Weights of a small GPT-style language model, trained from scratch on English Wikipedia.
Size: 9 layers, width 160, 2 heads of 64, MLP 640 GELU, vocabulary 8192, 5.22M parameters.
Training: a variant of Muon for these matrices, 94M tokens, 11503 steps.
Each number is 500 + 40 x the weight over its row's rms, rounded and kept within 0 to 999. Layers, rows and columns count from 0. Numbers have three digits each. The size before them is the row's rms in percent of the matrix's.

# up: layer 6 MLP up, 640x160, rms 0.254, rows 238-319, columns 0-79
# down: layer 6 MLP down (transposed), 640x160, rms 0.137, rows 238-318, columns 0-79
up238 105:520468497563557515482467467424522461558461475476435470477483543494529445477568520516495493498475508521534463454540456461433454488512523523543500466526506558539479464482469490538490563471579500438468506444524514544513478537510556487445547469
down238 103:481484474515512494527457541450468501547510515495489445440503480500447377464536558525508566483492476514521551529542457480481483520449520462551474561549459494433462425521566446565531472520509569506521441396473550549504445515517498506498551470
up239 101:580473443516505497489546505446499430556579601517503524539512456525488504464558470477525548533492471488479484450427513468597541578457487505545549499449534464512501497461435500509503554479465438510492483481493478574440536520485469498516484476
down239 095:473512492537513495559485566511499424501433492568487546536476470483506443434426494542464591497468503453490529642475518495535504551474489560505506502551495544536476502509568545440513525577480551478459553500426491517484495543471416452462519500
up240 103:517529470438539530481537527539494532575436563577487491489544519473452524478565542485410538517552495537501487541475435447428487445567505498440534513507510493548443460473550493528515511509540547456464486597490538424486543506551467475495479569
down240 099:552503494520453509500563534473495490557555503518529497455441466499459499556524520482460522463485529476619466470525515445462449488565497537535507475535450510494513507531553500511567558484494470521565503450508538456523498467454518501546492544
up241 096:534512443500456444513497545456446505550498502491547499473553453461567535491478484408400420522491482503489444470548514490545547470565529552506502533544473517478530430461572531496525500555542475570471495545464442491478582509491514459488504482
down241 106:425509510481498527504468518466467480525589498407489592549505501446544531484474547468547388578432419544511558524487498461494495444524563588542525479508500532511571468473550492499491510508555513481501536565424504448421499529482481425488524451
up242 111:519501469498566470525516510504476496540555561584562439522451499452471483482496456483583551495588509454498486561504526490521524534525492527461538489489556565464457539557510492561417473517464514488505470457456470488459492477454498525484478530
down242 107:454485587495516597486516477479510429552469451480551497507494433576516537468516427489500458518500485498589557507465506464417526511513480550503473472543548498546520536540511490442495524557449400509512514400441470476525533474475507479507479503
up243 084:500443576484543450479509462461482474476438433502463493508532410428495537454511548496494511538516567531506498503466534484493495475510504504532465603443500516500496534534525473459496514498535477523468560523563511429589515494477513516468512490
down243 082:588523555502576475430498460512516477486566540500496443488536522574500457478519474503479506504466493515465542455539451449503532413474541486507502481484489543487451504470479489592548505520530487558512451447548484497380477503532519507548498507
up244 100:487486515437446433523486562572463466541487535413509455496554550491494479546537518453471487509433509497484473460415507453562494534528451505518454539496438539512552513479430490485540491502574424453521522561581509529497475475466502464561556450
down244 098:501480456498553454454530490478514495492504488509529501541452515534540498403495464499571478491523479504447546510554472446513503503483438444521475481487456562518492487496491431513475520505528514550482498497506520418496471481519553529554449590
up245 110:515474423499514577511562515496511527533477528504460529465471561498470461494475552471528509559446521406485465437517445567483515542454450441518514489461539529456521501479526475531463505459490485505470491502481484488467475479511501484505512565
down245 130:536508562569525576509460554539510513492496484472504491514493498526499454536486504522461442517389570440452489509463473566424492500524485513471476506497479513513536552490537564538494488419410508479491545443514514471447432439502482533519516553
up246 091:569526499513536512493536458452478531471488490561510452552505473540421585503484413438615480503445500372543463515570448449561469530479498507467524486507573536457463567462506545503520435576519560487455451446469539505542507520470542575483535562
down246 091:554512513480498516543496405424502467513496498472537535534513463499511431573589479467486557530464476486524532410432540503490511479543519541533542478538490429555502460525506510435462524419498445473446475590573494487493452500447448481490449514
up247 099:472448447571520529466613566438510523551476535464482446518508516500536435505479514526516485508507413437523511550537445478478537504428534480528513531552615546510491479526462439425495558509403565480542474528499426509479506522515508445453520473
down247 101:461493545530564548444485607426483539532468461475482534481419466505517439516521553477554539426468488461460496495455516498442530426550521541526513532532485439487520424499493478524480483469525476555448436500576582455501575488487574516409495483
up248 091:528505557500487493501509511498544458538508536468513468504453402508494598500528525593546484493508476393472545514587528408496493536558459542536504515484491502439538498467482472476492440505506503498468538483468540468565541542516517442519473492
down248 090:552516479538444527463577536566471510467496495467521524453488524467445496551592435603548499504519521471550490516530507461510500574492420499483435480468452553514466476561461467404494419482548425540510507447492488537430502527562514484496482485
up249 116:463443454522477454464528471453527539539495443458491519506470461439500486447522534479535440532489437558550504478459557555576542542499421495537541512475426466494483459559528501484474529480473533482480531453487559502460536489529497536460543546
down249 102:518518516557483462507536438525507470547533568482454511554476544546509545479508436515494558465486482480391525498545476559529521457538556473471533487495487501495481433493505542475488521553518543482466557460496507529517459493514561552561458496
up250 096:474575503554424475476547469477501519487512497519543427540528543521478547488553483502525544526483495464460480487557488510484491537498488469543502520516507503432501508472474603463488482516527477534442500500526456466452556533463532475510564445
down250 098:498512525483478474508434474551515488529458473480558470529493499540498504471494489494383520511508422501505470551432437446499533497462561513512515504474527577461515498568512480543602427515483488531486544529440454499499452516509460512495455510
up251 100:492449469488528516502515558485486536467488556458552533529505440453518520481580452510546510550502486576458438504449586469535510549394518520467466493506556483497460447482528447501508548546556491483538536453500526431450572455508486425494519565
down251 100:477521515478538523471485476513385546577459521449461505523490558570605489540514542458516588450562477360472525552468546454477498449512524523499496397536491476525521500477472526442497488437501528451497530515477473485492499448474537433532468517
up252 116:488487475495502551553408500499479446522512443537509511491491539432491524468506522503499464489514546425405504557445547458455454467444484544466518535508547501475454466465389470498553427458496473509581470484465391519512488559486503439490530483
down252 112:536537592471511500512513524429475511474484477484503489533480500541474474502524524523485462513566545481468551542479578446487418473526492550530508463523558501496465553458403410527562428484505499459462484457494456466476518570533459550467530516
up253 116:531438493484482488467555403535551486512463512531461536497523493505453468467571506431500415514526510550533495451439487519545501575531477507525509595471526474559402507497538479572458486475563538578519559463434431504422487538431434498484537523
down253 119:566525496565516459491509436548439449522529513435454481482558464537562525487503516487522421473535505481546463471502528488491529497549531470494514551473504479467505551476442547443513427487476485473432503447532496451478458511506547593459550492
up254 078:537561435478461479545454547557470530448486541447498486483465487521555538492473584511462503519489530484465534462482479515550488541503386542510494510532614572555476438549513518481514482514577465460499482447461461464488460465490517493433546492
down254 079:528585546500527480482509459543409478477524487477526512485501456530494447500552491528477517529449520485498542515484525506485478489526485501419429463570495444473502472502564508523517478452460460572577427543467460586460437488552541533460556483
up255 112:550450531454482481540466435484479521518494495439499471511501434514539532474509525478507535461493448510489509541512540532513520523482438487506479593478502528511476440488492428484477389462501496540582565533445532438484496526495569494565464550
down255 110:503549531463488496532504501498544516494482545454581514475509438455498482488509477462546450511515449521535562529478526514470523512482484482534533529495520420508556522510496441470531392517554428492542503520470518446451483514548476464412450598
up256 074:448532492561468511497514506495509506478422505549492502516468472505525506409508438456544502483511501537448497540484456575427466490501514478456558447441466566532500466540429465494551542560469608439515481502472503511559458578529485453419504464
down256 071:534487532610511541469462514605528478513559502545537440492397428571478474474601471528525513480461506525539602533441520544525512474526517495425505525444451489495556495544553514479511456471436525507476433455511483526431474446521450469447486479
up257 097:550538536547502495427457459481554455510502513518490490504509552520498458473465516571498438430466517515537495471522473537481507588473458570397526546562560498459585469539518513500551544496534467494457506481505530474530452519521590498460496517
down257 092:468435519499417591520482489497532570507574465505518480482440426460512469513474471498505446544492405502417469472460514522509556535527531524547512558508518557477449461457520454547527508478493537520520539510464545520499465525483436510532528475
up258 113:528506511482544452444469527508509508568532436438482553570476551469441527498547503535572531509494472479537470445470521427531511541535569533509509488555507585444495483528443551529512479507587443450497530478401574505498568503507517545531506458
down258 112:466492558462541505478528499521443509472474570446494499458425523486517527447525482511474536416481553436609491537572536469491475421558396526458502556472382493510599429536525580480498541494462477505513451479526472509558483496532496510423539522
up259 105:506469555503531437504535499507495561517526512568468505488488521538442489487540542506542547461597468530439433472437528476512551484496441438471499564449481439571495445467510479500511569485454460373533527472594475506470535454453558487502474510
down259 111:521482533497541443451521506531492504409498541427481503522516540537399481543521551528565453469536491509443387559534517516462492430567543459402535486508459417496485512443532532434518521511488510483432509503472511539503482493465560460543551481
up260 100:499479571464533531475467507442561495521549513539475461537447559574496563524502505498482457547503500538490483496527486415518530488533451515464426467562537475443492532544485551582513568523476548499496441468485469486496542552467444446485520492
down260 097:537502491405492460469494543481542484473497511505506472521489539453470440486471460500505480545548504474447518508502560479564568504501442474505552454510532448463511414512553546451573519545540493495427498527535547529520501516451480537451491499
up261 097:492492521496504442464514463507500512517441504479471515516484517490463488469467527478548549552507578454496514529512466507542524442492461495494422476467495562432527530496533517488536549500483514451453447506463516496503494515477468526497467519
down261 095:458560570544469574555464520555415521541462537535532433545495503518474458559494497571538459476440516462532499503466492517451480512548549513487476533512458532488467443470486504509483433502459535445489504517566524545467465484512504603519461442
up262 103:491483481470491503438493466498523495565526519454494503537515485497546600473529506489484458489415520421439502571445523572627504498458463395473493486528532551473528471480515524463544528487548516475495505485452519462497516468501582527538437507
down262 096:488526499527527434526532419540464474464496523504476470532533501498499470510522462517492474481499441530467553547521536473428406590511503549541501528547513458492463494454527543458491476533499490515548534533418453486470470473453487434469548486
up263 101:488502481411486510495464495541540487537451586500531550507585473525524462571465486514539485467512512525480515509469467469505467484479472517464482486394556531534578536455520513536508439556483491475452490516551453578518472525488609503451528457
down263 103:464482570496472519445545450454543454446566471466504469478463527466477549464465500552467495451446464484559527516524475548544491516568452469461440518538504493594532544492558485445459451501500501507503512505477470452501486566519441543548509528
up264 110:504461486435417435518500511550440467547484551489473506471508409572452470533580521485505457505528407506526521548521540471563480511496532508544547508514541438488486489487537470485500443475564515547471403504554480456482485520523493540528493530
down264 114:446531589539535481445531537515543483481496547533472499489526475527498521522541520515550507528480460469590495516517452429424472560614404474431474496521522534523491575518466511456485501468494490444468516474566508572524521488565450445436476514
up265 105:496482551525538542485527547531517441509506536545508519482443515489479585531487477542480491470472470514525500476496506487516538531489500408500522461488540519559418474511532479496478528456492521491540524405475421464551522488494553430447497506
down265 102:562544463454471526528547481478487570462481461517538417568475481480437492449542444500501470479518448470529508482525489461486517501487497542495492490538506509525482493546510518442492400512558469445472574476505567477529566528478478539505517491
up266 128:484441472472513511481460486488536455532464491523518475565540467511555581398482487459483462579561470520551443503494522546503532468473472446529545564525520483529449467465513501508510430494445487450564469550534525468549481543521519516493486507
down266 119:473472475462489514440472480512546512490462473490529474501517510531564524429479512476540520521538469544492464483463525555464457443515566438503512543549514494540336468464533462502450567567445484519440495513500553518515466495494481524554511568
up267 083:498510568518593465478487473565446458535486504484426485451498521480521513542569522527521504539425527543535469521508546447508536527474420520539483480421503565535445516499513432475525520550482497485564440529542588511507521536538523443421498539
down267 080:482521498493461616528499440492459515510493439530452544465486519467483510479533464519463529498551495501474563506538519493508512493554535501467528531405489452549446532460476467519526525509497442502446483499516576559471485508458484515501546477
up268 097:531545488558454499481504488569476450488420472532466473552487516465491504519534546527495440551543549471530529535550590514570448519520505534542383563469511478471509457566527432443571528544481487510517469487396506522471448474475500521488556455
down268 091:481543520592504538560502481483538452479456568529490507494527469477504489529525511511508518486449426548514443452448493516479494483462503530494518472458462538471534527499441511414508467471460529502541543456570464523537548529460543468444440439
up269 078:529495456478530529538485514502475504504418484431555549488441463442456489480566460537529468469551538495566493473519489443581429507454500482479511537518558484499494556494516505462451524435461556551530445500438431534564494494491480452430556458
down269 085:484574441547489509500521497472426480501507536562565510471508514443558548490499509508475502492519463514537482529511512537513547354554538439540429498456473546475558442497493540419490528508448512517520508488495544497462550507545510448599499482
up270 095:409469446462485541515532499552580463507506517476522474479513532494494544475545496511517556509457558523489412414487479554591454480549488479489523473522600531476451483521520444470504516471548540463544556539472460474548498515526516524557531501
down270 090:463448533494529583494537513537485515470447495503456507469491502508446486484453521556482543533492519528505494459462481521490544501590524475542517466486479474546508473487525509492568510544522448509455471528442505535519462414494473478551501468
up271 079:510569567453527542510447525534473498525434518483414541478555480462526442502445473464524443451467438501508511464529506530503474510507537472534528590512507510470431464508461471468462582433445487577518436494528535528518528489482574543423494533
down271 080:454421518484530531448603427453553490544499515534497502462442490518495512459474513512436530487491448524611486470440506445551530547507543477593556488447526529483533556511511525505447508466500472539518509551518426448553506495454531514564525480
up272 099:460492446477484492561504466539507479489488499475511500472473543546524508452418493470476525518469472544483428480514522458543443452450515476473480497481532488491461566558577487578523501532512511539479443571492503515446550522531500560439501518
down272 097:427553513513532446543530421559453501462469503472473444546496539510572502405470556540536513548455506480509499495518490496503487528547435550478478495497420557535552516573520568481516512497507460523436481458522480543483506518483481485501430586
up273 090:496550513507515471542448476441512528538499586503443473481519487482448472504484536521552458543389481482479541517549455467490473482520541572487515436511441505510475526487497490549507482516512514463477489530545505554479556546524463523470423576
down273 093:534502485471509495513523464480545459505536517479562504582591430538504555474470548496461531564470468454586535508420458534532495460456370481534507537488488463417578497552552420511483483536507445480473462478483510513453539546515505480543509459
up274 099:488451468492557499531570589512545487517503517431526497571543508481434503534538440531511452530502547539524457445527569486516536493464462450506555574463447523435529563446451470496541489524521460456465502445522473454494521482452603480470497580
down274 105:474520469502452542463569471530438484551532421581479478489521479494411516439443613581506540467468521431507532507429580487468497521487505463558483473452493499548528443493573536436452459517524536424497490511448492525456454523508463495515443519
up275 103:513528519561512472497488456528508573519607550509521506437543543450523465488591451522485564464485507496511462526517528501553454528437551461491495569428529465445461465507530545536458474495560508429433591518561507466557487470547532525499539546
down275 109:522465504490425556474428529500466467498443473478477455520530520461446511506471487483482521538491504522495527448456473507421513470517505595517546616506458476449531448458451478435488527519494498481480517451479551460554538485515424551520461489
up276 098:425483464462518510531527557533415593497484523508502558512387486540464451548488538486447482451457509452560511461510486480483493541497512523491433530508460548458454495557457526469583496495483451449467502480425431471547460529481555451484520522
down276 125:496481503507533445553499491488455546505544518483486537507489514507477473486587497458533456469503487523707471476485555454535509492490625501493526548524476488489494453469514450493512483475535500484509503500518463520532535511472497512480490543
up277 099:518538472480442427547524564458484556565513468469505555505453501530468533436458513556556536479490524529512450468518520483522520519423437483512493536477516499518446536628529486549439583450483552449508490487511545482525554454493456449495497471
down277 100:481443506465503500448523573464447517519521482468498524518586513511525470529478450499480473541480525504402527549521472504522529490517524510417578474535480513523543437507389498513472528599482560539511451474486492463508488517449559431417430574
up278 103:532556543539491483472583527422468540522514518435494510540497455494486541476526542494512457476495473510433536523526440504532452527495451456438486482479443529509576541524537488505499568503513511539417483438539509494512502531519494480508426604
down278 101:565484507558522525515474521535513572560430515503448545492533492489519560455488605503454551507525487541455518568435435460488553544472520477547470448549432498464529572481418511515529520511479414534487512490550534502528498514480491531466491498
up279 107:468472481515464441534484549506509457498471549494580515570554508415478562503446473517500506545487519492417545621465460551512487516469462516473544519564431478468479518565566487532554524530547545502473518536516459532454482386469549462498427426
down279 102:493557545503441480561555499519544505513524437513498501484535494515447555458527458532535493552532561440570557548509468451510531486496438499501445498508483482489590476485478476490481443468555510492564460496453505497309497443493539473479534465
up280 090:471505473561431436527491541507510552452502529418540477512514522448483537519537500508524466576502444533479527509546508464521477559544437530521423533530497531481443549438481463544529505557448530528506476539422469523521567474487460603541497543
down280 086:490527572494473503476553487511465509426534489520516471462504539538400489425595562514492531483430464530527475505594542553469482533486613529526466504502524442547550420583470566542521486453451491488507530524419490465471522540464475504482547432
up281 104:459417419531472477496575534533468503516559467473556420423575440484595603501500533535467481530398458506453460450495489473517528465508403500486466489536562539497497513511552517472471518482536478538501485517564508470535454412561516508470495503
down281 097:509539486445471527460476515502512491534468515462417424487496538538522476446460469487495456456452429586455493625544459512504495501536453500503506412529532456487483492544440546514509484489474431532535621535497466491501440494514459498537530440
up282 105:481544465545479483517466545586428457550420514551481507466494485529473491454474547555458572473567513488558501464569581477465376495462543524469522496525489542538525475489533502511512474475499482495500505561539464489492497509525545447444495460
down282 105:522487476523469482545455438428453462532445468529522436511536477512552476440464495543493510552534475494441485554500438450528526542509582583495469539559560458442533522503483510540500490454481449582508478497456593463511509571557507574540492430
up283 099:492481507607456494511528560503460529519496530529512563422610526529510462469495591506501576502485588465542493449421466505524505469460430452502523595472553497460509446495479493510462492583503515496487444573556513485516490469461582497520473527
down283 102:502473511476435500509462562526516473510514557475539496533509509438564543469516524536462514536551487467484572418429480485487592487465531520511571548469510464522490423488555514498485505550460502596495529511532523517426430481442446504535530565
up284 102:452464540490481489510447545439447481508509490579485536515540529533521445458558450476541546574542558475511463537493516509520517519517552487504503527483571504439528526472502541459482488511499537495529520534359479489565411544476481463420530482
down284 110:522443529487509435446442520463462541560578520543440459533436491443480499502484497471513560497533507451490476509477458530511507541495475478547500546499552502470509516496477551521498523515534480500467470477452450511490452482490500463514511496
up285 097:527472494421477448512504470540542424501396542543581570483536460574529521476536554494509519548501511516440494503521445465525540568494548555465484493457484486480514539528467452467550485542560452494461444537489420442574542521521571433429592566
down285 102:490480521518463560521455469457535515567559441525509507501527538483478533468474515499493512582481473546532493545465440508512514521444550482470471557413626534505418457535527475519462660513469468484480481482456470520531492551541445469468506435
up286 091:489458486456474546514518503424429515538480489531545524502485503480554580576498505453479510533519495505531463574487521432557526502523484473526444515479483513440491557425478524593554510507494457486552476527510475468563462479465517485512503532
down286 099:516481490493596508491486525399435440523532491489524512528518515458510459407506547466545539500459554477498540491450541478534478433481473461486504523432540530484546427532521551493443453482416525500568460523512431514504500560494511510554503531
up287 100:469446501492477501540453489565569412506422504507533485559521463480466547476514536490491522485569540529550477507551553393467500421469534548483506535501444476463538474482478528422538405435533516548506510507458466498482436485527514491491505480
down287 098:475513442563504589462537492522510496452474499473495515484500597479446576489542493494479458545490469499485493545479532523518485489444537575439487460421550522486528515462503527518518532552561436446481457460510613489449499527529473436497436523
up288 091:544537470507490458491495525394504475484523496498483502533519448444441546467546490546520504498482526541534540464539540511451534509520452484617520558558466498488501468497501550508452517577466591553481482492446501532549496434488505442441472466
down288 094:474540530530475486477494488483466477503529494442490483534551543480558467497581505451455469497508560440530519460429453528537404515516458545503512544500530478489526408464459513578465506545493457516507413492511528536515488498500503489562531521
up289 110:503433505537491463572536505430507468540451509446488469497493577482544541475503553470476511527486419503491441482541395469469486466485490456550540550520507479457480464486499440519506472467460524486527494503407509574427516481547503485479540499
down289 109:451477520526442469518482497531524515515422471413509448467446488468524464597543531478446503438478511442459407556488529414479479498546541503497434509474497514478503498484497493531551514457457520508503523530437441543502413482563489504507472584
up290 096:493560503463438502435525494495526494527530470523472434493495476436521508485469541567528489464516459451460495481510479484511494457524454528451479477541491622489547515456506580458512540503481470464530554538544438545556445523478581532517459491
down290 087:536512482493500492516571548503495460511506499554503456486473510433520432553549438500488487534531509553577524572498469550453469477570488434484527530471529479502478517549595460495504474521522460520502504468421515517454472532472474470510552474
up291 101:433498576532498533505505465517529442502456546505501418417530494565403512449538509517529465529483532450565468488505463530555452556430479571548459481501505523489502506415463555523452468465434500547493489454489445484454482465536559535499463503
down291 103:533509449490478610473520560500521496514511481523464481530539505480556557573531489511455514422552507544537491503532481462469472518505464467419530423472440490469490483526458418421465562546530494551510496457418541477528458537523504443467570506
up292 100:489563475529485481456543531509500417512449537501548584520489538587479403486497526472475522488505553469618418471471467496502470495532459475496560558538512530519501533508511550494496539476475473506529496509458516537501475528500467479494514552
down292 108:402506543487524486485481465465427536541502467559486500514463483532563434412567534517579494471529532484477539517503553527551487497432559510488497468485596505497508498460542448548432538575446479503515491507492550440606507471482479433485480520
up293 095:510515469454520522579467450531544514492462477501509562524538489496535464458472462514475536521447546422497493469523509477443573474480529513493436434507530445522472515445478523555469487540515528501484461553502473560520503506460522440404489502
down293 090:455425536484485560474488489457436441479484545491476460508557516466536516507407583439467507538472479468429468437506485512560557493541541511449527538495449518504533507525628476455580526536501519476465553516461544480544461504513492504504482575
up294 097:516497475534458454527441501508560513498474435482522524498534517478519515468513510444520443551496479567531462583488466549486539517529481507552464516464422459590448506485565542391514470510526516540508434478565553560524543496500490510479525519
down294 094:502501519457501505537486465496503366526573550546502463526492507545489539531459537478519529418509519466529553439548578451471467492453505529491478484574522494405494445549498537513453540502402495466479598569518516461581559537459505568496459489
up295 101:533445546503496518505517420436543502502465588502505433525438472477527410437546451466540378518467500506488518547529550503495450542494480510468505434479432516474492473477545491563440499406532485570557493534520450456469536478542520503527524470
down295 105:487523525424454507514490519557479439465534498487522466508459454493533432425558565567461495462482449474434527508496515490545432483500601507559544559526502469485507517561554499561455519486498488522420528505552529501513482520509474521538583444
up296 079:547535438516527404548463456394517509508544520464525505563450535584494543546489536430462492541569501489468445498571524534538487551472527429473428437526459481546490545505468502532428550403537520507459458446505564578493541525492532507507497551
down296 083:421536573497398570524435503558560516545485458508558550488514476539526513557434524507499543451554470511491514475519460553451401404540494498425522590557407521470532476499498482500508524519462476554500454496447510528491506492518482496567538487
up297 111:497534532479477494480493512512558528482489524422514507505520434472499557487532470590514517537410486540401473533552456502505529483523481508492489442499498477493485507522512521503486498476510558522522445544463487483467471560595491517526578507
down297 110:451550557442523429556492543448452509500556513562509454461510513542498553452487426487522452538545499531515544486498501426532520475483518513461532526543521524439478465551508456528504588519511553533431484491530505520504531585554512460538423538
up298 102:446444521479540546560527455491466506513535489510582521496431447497478539563576453492405528466511445531448516508565493515511572430512512588541494531572545553501435528531471460519519482533546458519523520488522491474533490514491467562524470551
down298 098:446576495517496492538550509523525461527519419514513462485517452471485506507485484463541479459501495541486525513464496452501531472542438490570550475551495468500556504482445515490407555492543470503492455590456539485540481482485538456537500587
up299 098:482556512529408534442539447510541541493491540538494562440513575461469541525460515533522546569508594484455509540554503560579484493448488476512553470448475502500430460548509471530508508480500477540467529432487452555475455436479511478440465518
down299 096:466507537455568526535419433483430443488535479532500555541524427465477542494531602513450428530538512479477472521454479471569455485543457520549550497411427496496505548478462496447531493513540508480517480548391469466563490540500476518524516475
up300 101:529499468473528495504471487489509496515471497441517553469461400510540502467476543512490508530542475514482523463485532546491542542515540518447498453481507480530400539457461499515407497499587440484439484559537489505444533474456573463501428498
down300 096:518466537501474473551513575558464496499477468524516481481450518526529538523523600525520489552466474438439452488534477526501487544439552521493546518456507488563480502582498478508453540507520486547515493478430504478497528499480459527504528506
up301 091:465546480518486534514495527486453580511498510507440541532436528515461488482530540493485497530572453405372410541529524473452538520518528473512518465497518471480543471497497403532493566548460482471490450541526508496463454479495578434450562552
down301 088:491512533526488489503526508560553418417504479600519425515459484501493504518509498538400541468495553556499503447497533475636431475510471503554492512551528525501497556466496475442530446517490488576536463507517441522518494568554475521493529453
up302 095:506525528459485456534431550549484560486519499469515544517477476497490453461503471491495492454547572513512562479519501490506484479409447494505514487560534474512495543556495481498437498422465478480468447485537503482542500500580483507478545527
down302 089:421441637506504481472494525458475575467466503542479512477477456405509456475513520486535495544495540528441453509510497552483542488469553503491538461537457469485609488485535462499459431409537490477478513510551534507475548465550490489431532497
up303 098:492424501592515452462530422436527560432497577529460567427574536522479486459463501507552468575543457473476466492496489448518538543565499495551422497505542496558490535513526517500521483591507469552500474507519540490457573495559453504474488584
down303 095:410491492489492526505460544452456547484499472516454577509497469506466558499430489477418500496502491567473517523511460534459450443501486501515516465480478526450515508477504453444564469517445592567569444455474435515489480525508527537497448504
up304 107:579530425467430546522542416493507465569441469488473529469533457498520473510540518524494528557546425477546506468565460512513523387479547545509467535366570554488605435515494531496450539432540451456443478464542506519538497539481493486493516425
down304 098:483502514450492604544497531485476559486511503479525547459576470462462540489507486498433533538474492481452490449552523510484526479461576508479569546453437469484610507553539412494554534499555532485497483575496518520484555490514457478462550468
up305 096:498551474513559479454491462551466410528522556532506522522543523551584495513534426397475480472485521499498477492509510541479491486468401531589516422466541447497575550550459398497505525472427523522486490459467494492459540528504491486519520532
down305 092:406496442478512503551518470505484495521537485530517516471474485476545501422411547535500457454527493467484452478481515492470528480505490475565548549511571546451473546483469496473536537484511425531485512452558530469422512552503518493491484517
up306 102:508467491577499474610510501507466510508543515452540511490533471428470528471537477502483362481515438508462476507529422550493485552570453480493537539498514542528472498506483493448460507547478560524472484539468420510457524508534534496470504456
down306 097:488537523534503491522539502480488533503514527522460495460544503475514471505498457492552466511543457481463546483431467417484582455509419505565493463504485414491431487493469545590547527514434487597528521551526524528515507461455557538494508507
up307 093:485526411480538481500532485569552466434426503549442503530445469454448454445543529548418561513469471504549533424398537513534423476475497503453443484467499516451466448566508516449501522512488513449539507541490560503600526477513446561524481473
down307 096:528516465518564489449441478502490547523455478458534457506513465462488533522519436399498472547462560510558457497472515506491526484472479531446441537512474440520531452516420556477474543565497503484492499452510461441463505519503501486507504544
up308 107:522454495431426461431489472516567565517509507454473540566493487457453534543460443435464526492494532510507514471492486470556559514497438505492548467521589549486523442556410609528494565512536491508511490535531411464628465492455493490466417484
down308 106:477484444479501515528516492528503466494530453466469516447531552512507505490563560570498496448518560461570443441589505549437466491433516446487505590447518544497481461531500487506508473522538453527567480466496518463419535483615486543522476553
up309 095:472485527513560489564481508414506516490454541504480499449468499493509471517506464470483521560518484532532380493447427514573445526526538561533468541451516509448586519477530547550481536422571471457520441542436527524514564454510542506508436526
down309 091:492565528493513510522513557544506503552537506497530499460542524501527456562492516450433479477512519523525431451469462530475518472471493556492583608474437505428494491491467553490485554472564404463532501421511498499576505486494551463379565450
up310 091:458455532528520435507449572446514475498563440529448502484570431483514485488525495431506430430496478566517499448510475439458509474456437511521483622455471524446502518501478530486520462502484545420476419518460532516472498456450534558460497534
down310 087:448485456459464521447516506486518505470470501491507494510470611567519501479570479521482471489504506466575539522420507513485579507556487545524480485477477460476512434538519502476532553496531507532523468518435544462490506461482507460553543542
up311 092:505485515509604441472495473472503447504425483495490444432476506542533504467466515483448519531477495562537480496488510447458486524518527485468548582514490551458516452499513543515503609492512501508472451473498481637511564503499485449507512552
down311 095:552568549579512500450498497539435535531606425473528504423451467484519502520501566547467513460565457436518497513533468531521456503465487475516537570529564494430484453534498575554514525511455504506516539440517525493502503452555483491436544437
up312 106:504510524471536509461388456521451500545558554466473405535547544513487414490511529521427473516475479483517524510487509488498482520530486493558490482511509505473465447463535607564444525456488478552553493514448561445447522436540491506455502503
down312 118:519469497454464477549493474543469545572526444542476452526543507532476506481512518518539497499529500459586544520576464558511547479528445513471441501535510526424487504508453498527443534531520549533570560505453521473422514436449478473515496496
up313 088:530506500399489437460448530510519474489503411495483512557460459537446461513499434541513501523487484459532567539489465461531521506492488503420447478547539527447505500430506537556461496489513556481480541458495586486474464556503528424479475524
down313 088:421459519519502540558509476491563515484554554484478525511550554437494438442552464493491502559407509568471531385456571425501470435516499511539508536498485493517530400526535548536521475495480498426506575495476501519528459493498484449545545456
up314 095:464565461470500495465508500508504471437460494566529552448548444571449537512513538492508489495515489506545476535502529528563514495541519453416432446524569574597520517525461499486530420482561462510464506518480544538526578466468480542459505506
down314 093:551411461470508427467480547517537505502435518540516490522423470454454454485549534449541458463555491529434473557509559544548509433544517520481504528480447499532481443469519548515464475498542498506413458481526494474532574531550459512525481558
up315 100:548468471524511427509482538468505486560426511455516510498505449502503439465468534529532495593515544514494499529474507545563462471510484473488406513478511474430517585519462518542424496546472517533490476511425491450469512528625531572514488518
down315 103:463473532447482533449487498452481532520537519486448514486498492547449467485490510509486511493518482459557490579560543473493593487503510453437521484502506537479486436468500472437454548450503598442489547574457518440566493435488524541477513557
up316 110:486461488490484556438447536542514535502446623446522539469493577469493535521454504509475542469566523507428473487465438457549455485480496493527471500523495500568552522441546507362511511476542480527489556532505407529482512467508474446479547511
down316 108:529481559448562573472486484537498545484523512433555429531540516511559491492453486518500500464461492520440538480443501519437488425442439520556521507498474493500481519437541508486544514515527517538479494473478558472477497520537487490448502497
up317 081:529575505467449461470504459492456506483504543505544428525481511533494515504530533564488513528409531479430576477472512468520546495542445471459474505462524541508464609539518494492477579526471506446438531524545515529427432505548482476513537480
down317 083:510591487474540572459541420477535573447503445450574508464457550497480468583507554453477455442569544527517536474479549414506564409488571495457537449521544464471511414523548472458454485483487442463501516501479544492545509522486501511516518466
up318 098:457449511558494478605502538430492459472493489485545479516483464503433448576490505528503462456599526511380527532498537515454429534571561494546472481461513587460575496483534494509501519550415503471432525529547512510470494514489550511479536509
down318 097:493493556496428508506445481510466486464509456511522521471461523496447534543535496443555458517506491549508449496480483533479490442526517536502604525543561544510571476431559477443469462447542478490528489476461559618532482449495547526396519518
up319 097:449539498547490507472456514530494508548495539465489493509522453492474549498528456489429580481485577494508466495518485484469533532483382473490479520535496492461539507497537508459524569489464475536482471556524540470503484508537483544510438508